Weights of a small transformer language model.
Size: 9 layers, width 320, 10 heads of 32.
Architecture: LayerNorm before each block, learned positions, no biases in attention or MLP, tied embeddings.
Training: a variant of Adam for these matrices, 522M tokens, 7966 steps.
Each number is 128 + 24 x the weight over its row's rms, rounded and kept within 0 to 255. Layers, rows and columns count from 0. Numbers have three digits each. The size before them is the row's rms in percent of the matrix's.

# layer 2 attention query, 320x320, rms 0.0469, rows 94-105, columns 160-319
137:133110128140157125074130115160079127126134115145124131092131159098099114117155108119074157102125110136139129161113154119110109121092127103097121110114097109122134132082166130172121132111096103148107111138141149179132137129120129077124121124122135106135155151151156130126145154164174104120112109121091153141143141139119167131113130122139148088199149068170106108134094089117119123126150095089150138127154111122150123154135091161136156144104134176177155146104093124146150094119129138
160:118154131136101139094112121145138152129151092112120115154110146130135121126144087106126122114116130137157124124115137099132140166123109202118129135092126102104087102113087130096092162128116179102145126177172134130154110113148133140130139140121145104112130119127146127161133127098097149104135141093125151148118160124093130110121096174150140102124155120164093126125123139128136151145152131130089134131159151131128147133149159218108154159133148106144159106137152155107129094103167108
145:118119130158135118125119099135158132107129115125129096104126098104118130131089114154188168051147182129119133124153098117127106111124127158119140119089109141146154113111185128116119103136137145149100113138091100151141109123134161105133090111094167135106107135149128121112131159123056121129130172176122108120064126142130110139099132168135132136130118117119101095151166111162126120108175161085070134148150132102126080124157126127140135113113130115088147088145116108128145121120154126
148:105126134165154095104127078114145106111128116124149105133150099072068132109072133173148131056149159126113120138116121101134089088092153169121147133110157142145125156110164113183118121124145120179086120135121122165128136109139156097114096119115100114108137161135168133142122152114116120121121171158136152121105151150117159143114141146172133123106106108157123142166116152118110146126115179090096128136143108104149121138151090127136136126079136138129153113136129114188196103113136129
117:107115104163092134123126105100149132104130099120146121096127131165158142118100139126167177116091129106089133136132116158126112116182143115129121142127124146156131137161153130133172140151104130128173145100078099114142135096124129106095126112110146118107146142126101169142099140105121081093193148121143146095147125136101094123065149161092172140146105122092113170131148157139091109103107140132118136131142111130134108143109140143085126113120125172122156139130118128129159116116118147
135:175127125148132144107140084112126153116150076138103140169131094123119129086138182138125103126148124120118109111130102181155127125113137150127174165162147156154160105134140165124149129130120137109135162099134119147090134144136122108149115103115114178099200105135135161120119180147144125113123153170099187089131087167123151100117148113138122145139146129136144122103135100121105092151117115162101136106132153134156106133130134108161140132181124169161121157104118108155115111107070144
147:163077112109154141127140146130128112171122094156149147116144146153132161141163121087132099168111092100115168124111154130131147105160123039137094110130086163112110096090107141113149125136115092115119132139115114136096153169076134126131169146153095201116141148117138166183126117126176161105100103133169131120140151108127134123148150082120135156085128160134153122101099157128110148121130140123162120116109117118106158123087117118101133136155137108138086141097144162122101139133146109
172:131159136090159106129119163141118117139126164147089166144111126170120091122142158113111102159144045148146129091098157143116149124108089085142125145124100104099158117146072119119094104106122156119125113124170159135113144158102142161175158122118144115144131118153122114107155125145159150121121128139124067169152118126147183104196099099132109134140176139127173115088102093116144113133130095143144109130153111173145170123133157142183149141192124127152102133138112124108106115125107129
125:158141145121167116136091128111129125140112151142140143126109113116139118097144145171107138128134109147135139114109084168117145111075122140138136126072158100102176122110102080103105111117164154125104126123117140140104133126132126104138102140135184117105124130127136128115134142124125153166099119194172108160139066141194140133177114137110095149124125115144104149127120105147124121119128104107117114122144141128112136139130147127137115158168152128119112129155136085098111095153106159
119:115130128156145149105131127116124121105128114117157146131111076129119130163110128161143152047168190143135142144129164115157074118082130138122136096159127119127116124134159123136093148122156118137099113126101132148144113128127130079120119109129147150097115137177135123097120141136103126132127154138120135135118121141155132147133114171137138135106108065180126106146171142157154101144116134054133101156109129156114099124148072109091102131087147130113171109114160124176139110122148197
110:119127141119142166118071087153143152137146088117146127131168133102121102145151070118147126100134179122150131134113127117098107160145126158096128103089153104128087095136148169104114173114140144163128130126135139123178118106168166130127124142137177074132101129115164119111142122130104144139120124120115129145110128119161170136161099155113121128148119120131086116156124116137122150102147112108140122122112135112154098122144135183100156147115132106124149081118157128093094125131153178
131:182077131133110158124149130147094137125148120099156148166127161179155143169184154094144111145095073113125139129115153143114179141132117114116118134155139153138106125145095136107165110127125104137177158146157119101137105133085108116128144140135091129114145164089095135153105102086197151127143130138122131135148123122140101152110161071169131157123132144125098163106068166111110109138088096133161109137119103118104136120082113117121144115152143139135112127157141137149122129153118113
# layer 2 attention key, 320x320, rms 0.0416, rows 94-105, columns 160-319
132:139151168174074137175101121117126126085130131121135096147086104115181130147145135111109163123117142128144120103136146166106133180095171153108171166087137128183137135145127102148179129132112130136151150116122099118143081107146125151157131088064132105142118133091129099120159138112121140163131120135157151095129131152127102115114155152097120152101107112127122134113157146145093079115166118143080137092120110133128139125145145148138105110143127147077111093174115145116142120118122122
141:099155145116098167153124119144136133134147088114106105121099132103145098116122135079120139143151149144146141130121148150117149131129180131107144156126192089176193134117154089144143115119139098142138151083118129113126138089144123148105150131085119105159155123109124106098098128207103156115097110156145118147124102174123136109105143121099136113130097115120106140115133133149132079122168140112123098099135127125130120139168178073145079093138077102091108125168076162147141126143137116
141:111120077150113127094103111113147124144116106129142132113135139117152201135111103096126134124142137154101114148144126159146114159124128153098180111126161149144142123131146136141136131227110141124179164097154109133127157121156117102101146148138127102114188141088131128111080129134146157099107139121164127110146140111093123130092166141129137110138077102133135147169131162140078145122099146153147154128127156098139108140064114109111130143094118134138109110113137156169123120123145116
130:114106066156087152125131115126137136137131105116138124119116120126128198128104113102130150118110146104108124125135106112116130102144142126115095095140143146118123111123139114078141123236118131111158161154121100143121100126120124089069108176163143117153111119135138129118115093098128110111141134130142136104106142032141112182132181143119168128157124134114114130161149152156096133120125116148127142118131129132099100121137133133108115134112119135090104153142149121120141136103165116
108:116086144122141125143140131146126140163131132124126145123144103121126149152133116141149119129119115103127091100140127096137122101130106133127059068153107132070120128139143104101124108165143135099130116146132129116106139142122124119090116166195123155133102130148136111159139101125118120114117127115108111134107148000153127199152117101152134120126117142134124120118124145151141192109106133131091139133121120114122114085105102103115116105126116111145111168117148143120123154130182108
119:117062077163102112129142131117142119101123135120150137124137133132121212149091112169130121125127100082077137132114118111108104120147123131134104121141113166180102135134131125126151130222139113113114154141156099130133095128068124132091112119130113157127111147144108123148103123092142119121106151093143130158112152110129142200134126104149145154152127126089121129132134158117083192117080138120100133145126095119104110119107096166118122114091142120113123158119136125139141142133149115
122:130145168094156147158165141126119135143128153105144145149130134141140063116126120123119129151105118119154124088142144096113145099130099137166084094145121110043093139147090117132100129076146143131098102134150170128143105127103124120120141164176132138127094074158121118149159101091103120156121127132089105153111152033132140171164103115116115122158165124099152142119118097105165146127130125133129120130107111144107125117182141129126128101133141133123145142121117100110156147131103145
115:146144128145097113152133145104129120069113130111110130140104149117122132131106128158107133126138126150129133128128128139126095143118159134112232174110147126197112148138117139141143133112121138139128109133123143135147125116134142154183120073041138114124167129111140142104118154158128125147120126121132147123149117255129133058132136132121092135124143138130136119123131091104113090125160130123135135115130141123147158136114137142148149134146129146120144082126115118135126150127085123
109:143122089134109118133123147121118124099132127129124150130125154136140145117095164127119114114138155135110108146103121128129116160125126136131184195130144135211160134110125128139118134113109097126139110134126123154138127125149155133171146075054112098140148121116113141105115154150106141122138142121125149097144131253108127058112152143117132139111150109159145128159120131115106048151163166112137145098113119148123131140118132126144133118136113139128139075126130133148125137138082122
125:138142104120132138111116124125140125141128126134137131101135130116132179135155113066133137119135160149132154154133087124119153171130136130122141154085167163147128112110152112117138113173112100119164127160126086114159088128146121093145101154141116094161139114044163136118112125127122150165147138140179136081125131117115153097066163141094116147156120139148156119152097161132093106148154125151140167078124142125124131130130128133144153132143123147119138094139135139092098084104101131
110:111165155103123140124116143119113110145141133152100110121097110117142088134139151110107113108139162156150168131149136150120187175092162118111155154126153123131167119096137140167102141061134107107139139124129135111105145117140146161171128114092086101145132126128120116131145128171131145135127129143154128129132114135107115050086140128076115125122103131171139125120120117110166067161166130152164123101139141131131170136119161119141143113133113141118101136141113178157127096130116117
115:119115151125160115129148120136132115151134107143145111126159115119133098122150107144096095126099125101133125098127152108116144105108137128148061077150116128063097121135139115137093122106126120110088099144133146136128119150110126118129104127189111152141081110178134143174178127117113125130126139139097110146106159007130148179148102102162144130121134127115137127106120137131185188116102149145130109125118125139105150123197112126112101119126150109129113172108162122120112147123164117
# layer 2 attention value, 320x320, rms 0.0468, rows 64-95, columns 160-319
100:125147113138131094158157106122111109112197091188120147113089109149162124117154168154111119122142128100138086125107118168163131127089125153132141112094100104131126144127112123108135144106090139101141119136122123183064139132109137117133171133113152119113137115119172128125124109088129149130176124070165120116123106134087089134159087138144127106105124128142118101122158127085124125107132165087106141085157150168143147132133115158121137096110174139156101127096132154136170120126119160
109:101115128152117133102131157132127144128108098135138104119142118120137119134135096114158177154122145101096146131154141165136164091107130109112142132080138133118106067123125141097100153130117122122126144117117134100142124112133087167129051127133093144135136174138145115139122128152149133136131106137137116125129150131081142169126148128126114119124135052094145154133129111152123140129111136109114157128149126129115089092136138104157115164105113140137132134125116157141143123076161095
103:132137126128170092132120142087063160115141122174124122104130134118139113145135094187133137124120145121139099102163148151157132119080115110116143119098110125115076128155127154134147128139151076127119151111098117091195136142134154123114104131134122131055127124095128106149115143144168098135117146124136110132126174121081132130135135140134106163210134091169147130114117122166134110149100139145135139166157090115125108116132095141118125123085142193110138088125124131166129130159122117
104:123123139115111186079158127139103111094116119097109157151147149145096115122136089136144123165163126137144080112207171073095114136116121110121126102179133126137115135170125124115124157132101128118150134110166136113119125142127122128136162117134141124098128122136110116133110126125160129129132111136129174129147055131099104119175144116134148134126134131123129115121118162112129133141140145123163084128109130111100124143140110138112079129157143110136145141212127168144160154112135102
100:132116133101139072119114147136061164162127150085103184172179117105097144130140147115176130118158164173123156170121136149158103135089152151128128124134138112129112137099157133120139145132142133137118145114143135101192133113142123147143162103141112114165152119079112113155144113133171165127135094148170126139072159111110118118158120110136117059149120077104167133152112129117109150131144105105132132137095144127149102131119152125136164111128150125151110140137099139148173121126129109
107:119138137136131144148135123133137085142123126116144119136129113178135145165111117152163138143155107127119114087111128120095101120154154147142141125178130112128155131171128136153146177121176111113169126094132121137104126110125083141124180119115181117146171140110139123116110143085083164141197100145142135121105074123104112125087125115142115109156122157146141121158133135094109134153111141133116123165105169144156115137115122169164092097105099148125115108176124159124121113146128123
101:122116131108137132104162115117156134110109163077168149112064140133088114110082115093130122112104128163135102091145118128133118084118119125139136159120184162130090131108148137130154119139133162119122134135113134089179123108137166120132084149131122115098132129125136131126125143147110126127123117126159159148161084128118108125090132115122117115158110134124120095082105122164131111176130130152173122116085162070094146123117167129133126128108087147118118113160146142090119126140150162
098:129111116138131178123125106119185128131077121109172129140129127141146120116127123134137152093113159164116144138175178134136126108129133128149125116089139160128078147137120162116122174126129144142126150144103144168168130151126088144137124120128101136103109173142121118111109130129122145112147074129092125147120087127093112121143141137157147163107136120094152110153083144144132151058117104148080140110125152163078120127147182123119100123128139133138138134173117150117093117124110137
115:157127135138132122107116176115087125133052132128072101176168130168075136133129122104137099154186131152137158159077120101111136111140129125143143148191174086122141106115138112137147124126131173161136127114150132115080120134139111133129157121139137123144133096138185127131143135123137147116142137084152118113168095124116088130152108118119108099146122141144116145130089138092124144124170160137183113117125160098174123127116063102135140089116140133115137115171152121114140111131136188
104:119119119120124115065174130101107103136138116134111107166131128134123130153128122139135161160162126153107124140180142117128144105091127143132147133150108125125150130163129130160137125128147108127139121141103135124137159070141124139126085130140149100093125160140165118122123154115158099138183122138126161152150137121108128136187151137115116080177165131175132121102137110115133120163127181158125128142117154086077124133133159127130103101107094062116137119118139149149098101106123110
107:119132132150092169120122101116171094116086063113138101125144140128102125139142146133154130122108136155136147133115142109122081151116109085135159130089164150132112107144189132120150170123141121129137126127121149127104138103105130100119103145123117127092120113131118142126118146165115103108110112111116115117151113131142140129179126130150098103107134131115098088101108117136133129086126136159149126115141155121136140121135167122112159101128147151111143134114143134118095161147127154
099:147124117115124113188087122102106085124150135090116152100151109117140143097115092093177153155157130127110091153103101131138123122134116073125140140110135131123098153077132102102148079133176115119111127143109114146183125123132152131122144123119131139183130150122143108124145107132100158159139090142103138132156136113115103129118138142117124150092145138121107114130150140108124152113143146099145136147153138143071127116137144160106137138152110098104126171111088159128107076051119066
098:143109118128164106135150081112141105093099126140093115121128099104110118149089117131198110142131146112116093121146065116172134116146125135130154133134150153127162088089147146147128144119112132107128127162128132094101140136117131111132117163129125158100160122126147154132125132136053102124128111110151127130119134124106115116111110145182116088120116096125111080109108088140133141122137175116158146118134105123103134111108117140142191135119108097152140148077141138182147130081152134
106:137106116098162112127095111135097106151121157141130109165174111188135122152127155173159129137133128149120148141098126160154093158153147154126124128118178154140111134117109130105122107141176071122144126110113128156106124146151142159134141116146088143129123130138081119123140145123116134122114114135097098140120171125169159134134101144126143177127119191136190102141093160129123133144103150197134150130097152162124099127121155111125154126112135105149141096143115152108125122153127111
112:126129138127128165104170103099122140117189097130091192115134113105132121108120147111127134133155101154131119117189155113133161116102133127133146135146138124128170135113171150166142114122130160121104135134127137103146131158078117121128098140135129132133116104126148137134140107129177191132156136100163131140123136130145154111132115100165134156128118120168082101119046093140123141097128156081079123044111121154117136123130127128135106141123154117123100118123147146152146156145165177
098:085131126117119138146089177155067188132156127195090113144134118134125123156161197138092154129169126130135128112168187121130147158118125097126144115136131095121197088115138126193146113138158156093133116101130106136092148112100128105131098143134158140102116116115120111124133143150159110155089155107158102129141124132130103140142141132106126132128089165145134114123118104133129121131138072100144130116073115114137124125127114162115176144135120175118128131103125121107072146140113162
102:089132131112126205124134199115156092119112113095163164081132125109135117118109104113089127127136138180114147090122135127072106152176137109150140139149144125129136122124161158171119145133140147124132112122147146153148110112100081124126144113137114115183135140149108154128100123135105179131140118168140138133161154136107187138103109129137133144151135114104214163175119112127138140153164139147135092093081161140149139109128132125134094126104119138103134128120129135130160132134138165
100:137121145116162180128163095111174151115100168143094106161116119097126137173124153120130132148125117148118143149114098137129146126132165180129133113128150150122126108121087139112116156132107121138135116170130140091120134178116100118142085156143138120160123128096131138099112136155109181141111112114133128124072128128154193111154131130137142112169146170126086130132129102152147118146120131109124165083111070120126136116125197096124093127124129080126115135119134130165166144153103144
101:137143122120086149107084121189143170132146122130131140153116087119077123147124176119094125131134138117122086125101120135162150158107119094115121130153090149143169052137184152114140135117123173127103107127134129088141129173093130122145091146138148083107114139108087129138141115122178131121144109172122136149105131132150131137153145141111132121133111125135094150112148115129141135095111128113165134106148123112055112118130097114100157144110134182099123122111115115123161166103133139
102:165145126134118121112146099137121146120130128106147100171130131123099128095128135080067130126114126127108127135101111147128161120161122140142134169125119132122165115108114127139129114109125127147125129154132132068111112126140154110137094131133113116118130091141095153155127122160181127142119114146109116085189109129135109146100145148116122071163116096113108149125146113108118124148164121159168087131145093125088136118118215064108101119138150093123108156163141068176113121157093138
106:133124137121088166119106056218136115152174076105104178121120150167129139097116165117100130097124119120122142113124103137126112118124102104130116134157150110119172155080114107078112146109095131173133127136139126133073117127113114118124132132115131131164138110144155127154120114122114152135145116126133138137091116136138114131142107096154130130118114082155100159130086149141116120119145150073145130148114113157133123104131109160155155155105134152139120101134132104099174145164152121
097:069132128121086147146101123143138138138173127131119131126166120180163118127158087141140140126151132173141125130117179135173081160124126119130099130089109107131097131143138126131120144147140126119120124151162127134138136089088129132123162120119112144097125155126167123153118146110121110170130152088134125144096178132078137119164116099101105084065141134155140068105142117083121141088119134122095125178148156140150124166116132141106176132121099146129112117093135096115139113119119108
108:123118135111148102123108131132141093135162065146146087166117116110143125115151135107170114117141141152129111139136132103170115129082146112120139136106141119139088116156169142144127116131136083119126121137119114136091154081121124123128133151128094143105137112081141103148122121156158149124139120144131120121140101118148139139173143129096141114092095073141098144123122149121109136090101180160142140103142145099102146152131136100083108123145127110118096131115109149130128174192114101
100:134124120141128146103149152087139164092137174142129137126120150112121135126113093137102078130118143126131135096090136121144099153129120133150127132122114141136144103097122140118133085118148138117118109139117142165112106144138120132130136119153160118147098134125158122099120147132177181126173110126151124138114143126127107106130129096151133171149149095109137134124157152093129141141138144119138114141144117128107125155123080135125146098105146163116116095134138079116203072123133195
099:149132124107117130129075062132111096153116126143135155163151156132115127097137120107148109109136185142138153134119117131104119127138091084123115119097165124124094111122184112127113155134120137169117128098121120189128139152117121113126076115143146149165147092134166119124145120121106061131145132132129157123122109147106092132150121114157140161116133153126134129117078162139124161084164133159155105120126125120140125144151116150121150145130131143144131116128125125114079075139152128
105:148117124126150144121117136113167147100135077159159140114129124143129136126100163143133104106107135130116096118165137132144109119203135119106127106192144155123105139167108161153140175115142164155128141132105135106134150154114139126132147138145162111090132131090176108140114129118112127137131168127110104138117123151106087119151135118154131116144127060195052146147087154148105128084108150107123134174158136134090111132134147131130151083141144102141123114158137117147178122166117138
092:126094133123112109110114093110120103124053140073140144142211150144094128138106145124205127131146161105130135131150146089120132101171129110125118128159106144121126129143148117094121168147098106138125129130144110140127112125126170147133123107122118138089146154134091144150103126130110135094149127126115125131145132119063117109082105114182118106101123095110099114149077129130121121137176144145136106169126133122126122117134124158144116147151117075125143146173116117169105115116119120
099:105122139141103162128126095107175139131164085110102154097140161098117120174121084137120127129113103102097171115108116125112100114147129088130140111130103143137129140179149173096132144115097151139136112103156134161102121160102125122119159158122176088137124122112128145105124131129123198141149121102141154127214084117159086135191150092154115129150133170119196102132161133124126098139125164087163134162142118156125126118140127174153133137139115153103117116118145141101111153109132169
108:114133115134129155092142123098171141156100093055180136129126149119131124139116122147130156151093124136125192107160132088137138117113130138127132131119143152121174153114116126103120166140097151135164108111077146160129151156105085126125128113147126118161130154171172152130125130149149117133138133122113122111153147132136126102063124143126149100112131133142113153152112102127148133063124142130106122135082124133165106135133088156117149106133143137124130113108128133102091098149127160
112:108106127114118156137051142163110085124155105091109113135155117094125135117144139112188143132110144160128171113132156087158120154142132138141130117077117106137111094126140138158131153124142109130125125144149129120134153107152115114142102123116112143139151097126066135147135107168125125146062179115149132091114081128123132121135133157148159130115138149091136120116112135096129116121151063165114100105106104113155139131130146089096122151162138099131138152147131164192110127143136190
105:118128119107140103141133143111168108149112119125131090132107109117124146139141100105081119150152108146127139109117122191135152083121144164140130135130144128112096101082044158130144136133115135136124123198122127044136100097137129155134127121137099119167119111138148130114123140154100155144122148118159147135060098119129124140095121121143117146100138107114173118118139106143131129111138104154103127134119143124110154111115147089109108090091112139115115117117133147168151124127120096
102:154114113135132136084150077161132110104093119124112089159115128155080128093134117121153150100121113136109124125119148128117113102100109132120132143148162135129120140152115130126094063134141159136157138168098128137038147131140170125148120131134100138077126120146178149122120126160153100132122130139091137111159101127103116125100117180112127130124129144165135170099090110149110124139142146132144134162138132122098154107124147123145146113112134111143157100156103132098158131152104121
# layer 2 attention output (transposed), 320x320, rms 0.0428, rows 64-95, columns 160-319
109:120095133101146127159130130163116077122155146092139120125103146146118111194134062137090138116135138124151119115119085127120120112150089087110121101105148152104162127137108146107147132143095127107153119114133134097148133130132093128122109118112126168112130143114145136109155105155133104132133113103169132134162086124114095123145119142102121125149148096169144092137114144091090136102118192137102135146166141134108132155097174137127112108147168113093113145071110120121119151099144092
122:133093123159104137140114105156147141121155131123150146142173115106099120073131103141140142142135118087126122097115151169104181163147139161123132143142128111095113131151136142155122138124169147178129156126146139098150138124129138098123126144123159116153132184105126165125108117138136153115133107110124172135092084116091167120143164105129117164138140123110135143126124062159133108085109129090159111098135125174151133120124155113160128114103073175147131144161157128145138110147146137
107:102139127120128119147110148187122137097147116154177167142084132088094117079147102106148121090136141165102173164135136122087118144166115163131096137147141138125099131144107134127138107128161101138119165142104154089133162118166113102137129125141149116118116169108137123121104143139158142125078141073123209129124101127134105132127164151156093127104140128136130127128116112138133147112121123109161141141100112120140108135065149107137075134119125121153125140170138121134181134105127181
113:120095150093157164162102128104083146149083132148112123132109094177145139110117182134099100131153156092103079134139145098181113145108124115141155153117114115117148113105179132142111089139105134137131169144170120157120091108171124154127099131112138099130140110150131164102158124107078066116155118154125119147136121144121164141130128131109106134172144146135139130065096108092107114137146153095116126121161157107137096110167110168118145117135105124142115138122111156132115119130119126
112:133140117145160138133083129132117121142136056168169144106117138117120130091182071111090160163133130172142132138143114147156143144083153104104132115099152093132135109162084182127121160095124128138138135101153122147132155109127118170099117130131108143152112106150128109147095138098138112132122148124109187161174105120097116113175142129111116105117128119118148134114114100145150125171122104135155159140118126095193132142097150105161128157140134152123114124140130149117132123129129134
113:072148113118128129125122181116136115127130156118147108156095126181170127106134121091116118147138154097130103113104103120127137126134140145112160123075095143124178138129127108103126111131176126084154109123188091100160120148130197138135167127144104149103146126135123129112152114127136121154156082104132129082109122117125142110161128141131088125165146130116121182101136094109119101173142112149152119097142134116147158137077163124112124130144137128133120088160117125131120122126147097
113:141181126144131135097135122117118175138138101129136113113074141110159124085163156144111116098096121118123109183149156100122162134116111165111121115155119098140125118101097124148112111145150115115128152140148131104121125124131151116117141116133115056095148108148104163143106137117135157121082119143145109104130142130146112159109111127169161181125147133139109175073089098134086093134145130110159160118125132093107115103159103162099136130127102106122151152165123126126159136177131130
108:150075128133091129132081129111157140124156074167123159111149134104149117057105168169151111140142119137134086092162133146121118162090125146149134111154108108092157108137122126149131165141171118178132137114162121128118136142133086119090096105129120106152128143106143143108096140143134114088165122110118116112137069132158173101082120111100141145167150137105156149107146098151144083134148083085118119171146125144165106132093109155149095114141119096121139150129200113114129100155139149
125:160099104110082139159144164145070124138115148134138120148107120117114122140150105122132110131080157112145108127129142139133081127106130096136129130119107097149150104108102149099134151112108120116121122133164121141138166131132129159100088118156097139133124120151149132131122162156130113154146124160125156150165133122114143119160163157130122145151108133126166143075160121102120114210098118175117111128089128105127122130100116090097144109117136109142132134151087114133158125134133096
119:093100118116138135161138102142121126119128116138080086126106124150116147119164123129123111177135121108115140172156115122099130063127169104152146111093092097116162147090079112116114109120115119159116129180127114135113160102151140105145133119145140128150122146082158117102095111082161175120113092143099140099133169127096174162161166156127143134109136135127154177077121056145101166143085162141122135129104136150165125139143126115103146111136125124123147113165142121117150141133110091
119:132121121139063137138114141143130169100140184124126091136133138113125112109091090140121150090103095147134132152134126140077130185121148140148098123145135114122118161113164100160135118153141120152135183164176140112136127116126151118122091113162088077167148074142134123124136121160123151117141109135078155142110123136156156120068099127150167153139147163129133129059132138158082106114109100105132111148140107159134149144141121102107140095071126081150142178146160134141171087118136131
107:103088081144167131193126108152159153107143070129176138163128146106131131124159113154144145156097111108117126131156088132113192146129112145137150111151155126144088155130171151177136153077112098159094108137132104156126142137065109116096136136136137153080125116127116107127142108104146103117175114092105110125122112113083154143184167166101110133095146105094110128130134141148148154140107100169134115076136133110149107134133136156148081134143127131121148116131124148074141108120103174
109:080165092126094177158159106161118127077155162102120116156111162109122123135153078125096115118095062123151121137139125164077163119132104115076115124110120114150142132140117133145169127127156102103158145128119144096142162140101148103151147135153115154100166095113141147113155123130139157141110100122138120083108123124110118128173128133153077126119129110150157135069120117138120132127122144160154146110128105114055188143103128121111128131122131119134209131107114121157111130128164135
117:078180145101109121135065154143105098120106091135158117099146175133151126108113128132129153146096100138130084131128115152093078096068186150144131112144102116154135122110101128130134137132160094139118181143146095118117157128114153188150100114145135141132124155112152101125133129109177120108106111132113139124125140123129100127124115127151102120099153151119127109138121122163201158162121059194154164141096097125176146147051124116147129140150137127162127102178176130152114137110110167
126:132167148138115122149120116135127131150140109103110150127145107150081135136131106126108136103138096110137126122144118112166103164120097092137091085127130137127163134143129125167132124135122151127100136105146120103109110136095116121140115090118132135141165083127141140137082106104110120096114129167141184106128140137098068132093109098084134089163170141168130158138095102089095125124105201088106146108132119141083159150137137162071155126177133135093132134106101142146117109147141086
108:149153147106083111124093162152093163085121115125124147142121088139142129145145125118156114101167138123123167141131152121129109107118095153160108164132128112165157142142115147124097100124112145141122123137098094143107141126120161075120150134152125180158106119095138130112081132094109121170129136129150141102140142123130104131082106143127138132100097147126115126149162143112083139080103180118095142141122117139124120107142139116109186130133127101135150136105143137139175065101116071
105:139178136156124135102137143104168156182151143131132109113109108140107136121066108107129146111128131077126111144106172133140095151123107152129120114103125129124133114136149121116100110158144173121152114098207157125135088117159173127139131142141096136176149127142103106146106130127133161129121124145090152109133151143150119138059070131129171105148148104113131136130114152136123112156114142092150109102151143157124116130186090077103112102172150111112113150132140114127133114153137099
112:138175142134100133139128104150122095108133137127107130120175125147142120093088118104103136135120103113090134123139130181118094101133109087121118110093085124115151171148121120100124140136143138112175142118140169160114115162071129129173103128125084123191152093116134162114125122132164095125131122149145136103096171142125119101169133105127139146126119168133123117124107124143132107148145182150141091125140106125070167101122082124117136123161124117148139128133169097178069137157141149
108:125174102129151122166121131126136142100127130143154173167158152123124144130094145137117099123177120149162141157162142145137136183124070120123094111126127128152177139149166138120080183151107139168107154110095109134111122139126126107110154174139120100152119126132154124140110145101141054142112135118122151105154153142091108136120139114127102141140117132129073133111119103125102114110114154110130087148100094096116159153149115098116136174122121137124145128107098169146129121099145143
112:159114090128147142101153137117139117121174169153160106114161125140100127161144155146101113122172131098113189136193162114142101133138123114117108107099131130121140135117085118099128192100118106170138135121087151133145135149100080116103139132105100156173166111109114143159125134127128132135146147146160053194105117141127114141146161122090109118145112155082147135103115146118076105133140115096133114123097142108137103115134101101121108107090160159155159127120084181150148107122113132
119:133116121157151115117157148101142155135142113119115128139160106170117115148090075140135152129130084120155143108111145131169162185098112107097125104129089162116162118163128125145129125123119138119125101090109126091148111124105154136107167137084097115101141136141155105137129102128097088128119152122109153130115121126116107127156066134109137100151138099114119118103099159114128115138104158125151132128144141155125150155117193137125101158112138197148104112096073170112086149122164116
110:157129144173115131171095134128106127085138122100135129153121110120103131136198080082152149111128083127135108147088097117144148103115140096136143100098140122139107127121143084180108150155140113125125127101123085132122149090115129114104163121143133175090092111147120121153110112097117149140135127156090172112154132117117130121121120138114156104084153064170108146119140126164141161084085137101140153155185134102146113171148165135137143162134131108128114135120170091103129123099106123
119:152122128101166171150095140148124148094121159134098087127134135131131110103136176129115092156185118124094135159114094059116124100146131097129123138113123121123123110130139139134117086161158149110145126112179121137118134135126119163165143146140118108132136110123100136135162105135130161146124130152115123169129144143139148143118135100128085116101160128150133093077068111118104122122096091102108131152101091150152142140137157149070110128069135094134118145085179120083138053130117148
110:127181121147111128123138142147094134153127132132139133127078149118149132183122166111121090089112139127149106132104108126120112147110111172098120116159151111120157106111141180096126135170116104111135154112128116134112143136159114115118114126139097121122150138138149120144118178132141085112092127125139152112168143141120124114070125138158148083139135120174117145141124137117145137136138116119142136140104110110097122167125088114141136137180080050120113134153078145104167165162134123
114:114135089125114100136127130125124179103142098111131141140127088122139110091133130133164117149115101128147118153155122132127150156120122132093117142195104113117125064163115126164128121136120114149102140082140166117152126132157130127115094122127097089103140156108141102126142133173091146101129131127098145121121105127151175142093073137162150154151124118130156113120121150149144101162111091120138106135131144109133110128093118155099143128132144150147112129125122145096123118150114103
110:108131119130100151130111108105137121112106115152140155112129151140085126118162158133115061136143085133149130089151154148142131151153103120087098100118109149116179168150137110119147165130125089132127136114124124085126138117168083138100138134122145132115170126131145132132122142129152116111127176143181144106120120141149126094144156153120114105117174138122114127100086124119138128123093105111127136127091142094134157118085127166131098136156149114142114128173102181111141094102121153
098:102135122144091171140106156096132173106127136151100113093118144158145114104134146105102134172150068158141115140143143136155158156088159123106119129101110100128087114135097120135172143117172108124124144116141146108135150145169139141102126154131124132086149098119138103110155130133087130114141121116135084145098094136136145121136108147103058111122109156113168173072116105151134117174169069123116140108113102123131123131122125100093141110135103108189173106120125152135126113130138138
110:112106145138086098130127085149132192114124150119108100153114111136183130154059143125117130106105149126153112170110147132144151167127110131120129122196139120133118186134178136098141115130126105122110162164192111144124130140143178083111125149134111110155141163107123138116122136079150079096117115098127129116111127135147180141118081143140136145147124148142118159093087151129092128141128142087160091134137112127133159131148076103136108117133075115138102147151129169134135102146118127
116:094157118124045127089143128122169139144109143178091129134143108152161123107105104147178110109135113157152106118136149104118132141118187153135103106159109106150118103113126097110133113133147154128126104127154140119104128106110121138092098117165107124148149142116183087137114126123124181127111106101083146109116096134113121121081107164154133103159096154117152112133131107101128146157070105123108138128125118122146098145159078093116149119153125082121182136146160136133107123149116099
119:171146119104103107126100150118139119093136176137171126145123142163096122108111099146152125132199122103110143125152132125176122112101137083122116151113158114120121117134136141184134118128140138148132121085161126154113121134108156163104111113147137146165155073148113145168150131119072153112149130173128097151108129140143086151116102131103143077150137150154152123099095170137129105130138092080113122092099161152155111116128128097162140119115163113141149157082155149115119066156094141
115:192111126181176137065161140149130091162148106100107118154132130117098143061125101131135134099108108146161115099098108137124110086148160086157159164097096155106123114122111118087148177117155090134164115113133115170128147123091138127127141141124126158153139131154119170128117122154128110140174141102096105113181108109121124146186118130129147167121145136129121170148144129149139118131100170129101119144137117135127133135139114128149114147106131101089154126141145056104124174144118126
107:107095083085098136130155131132144109128164165143123136117149146137144100142130150142163121167149112103108154132164180140100148089137134112111139096156099113128107129129097114145121120116104106114142120157117138101158159095130111106123106102119129096164162150139174137092127121139142150104132108124142089166071119136141127126121169165117126168144149122107150080033156095119117093160108125151097122152142158152151112120079164146135126097104126160182169135120142160142136132106157117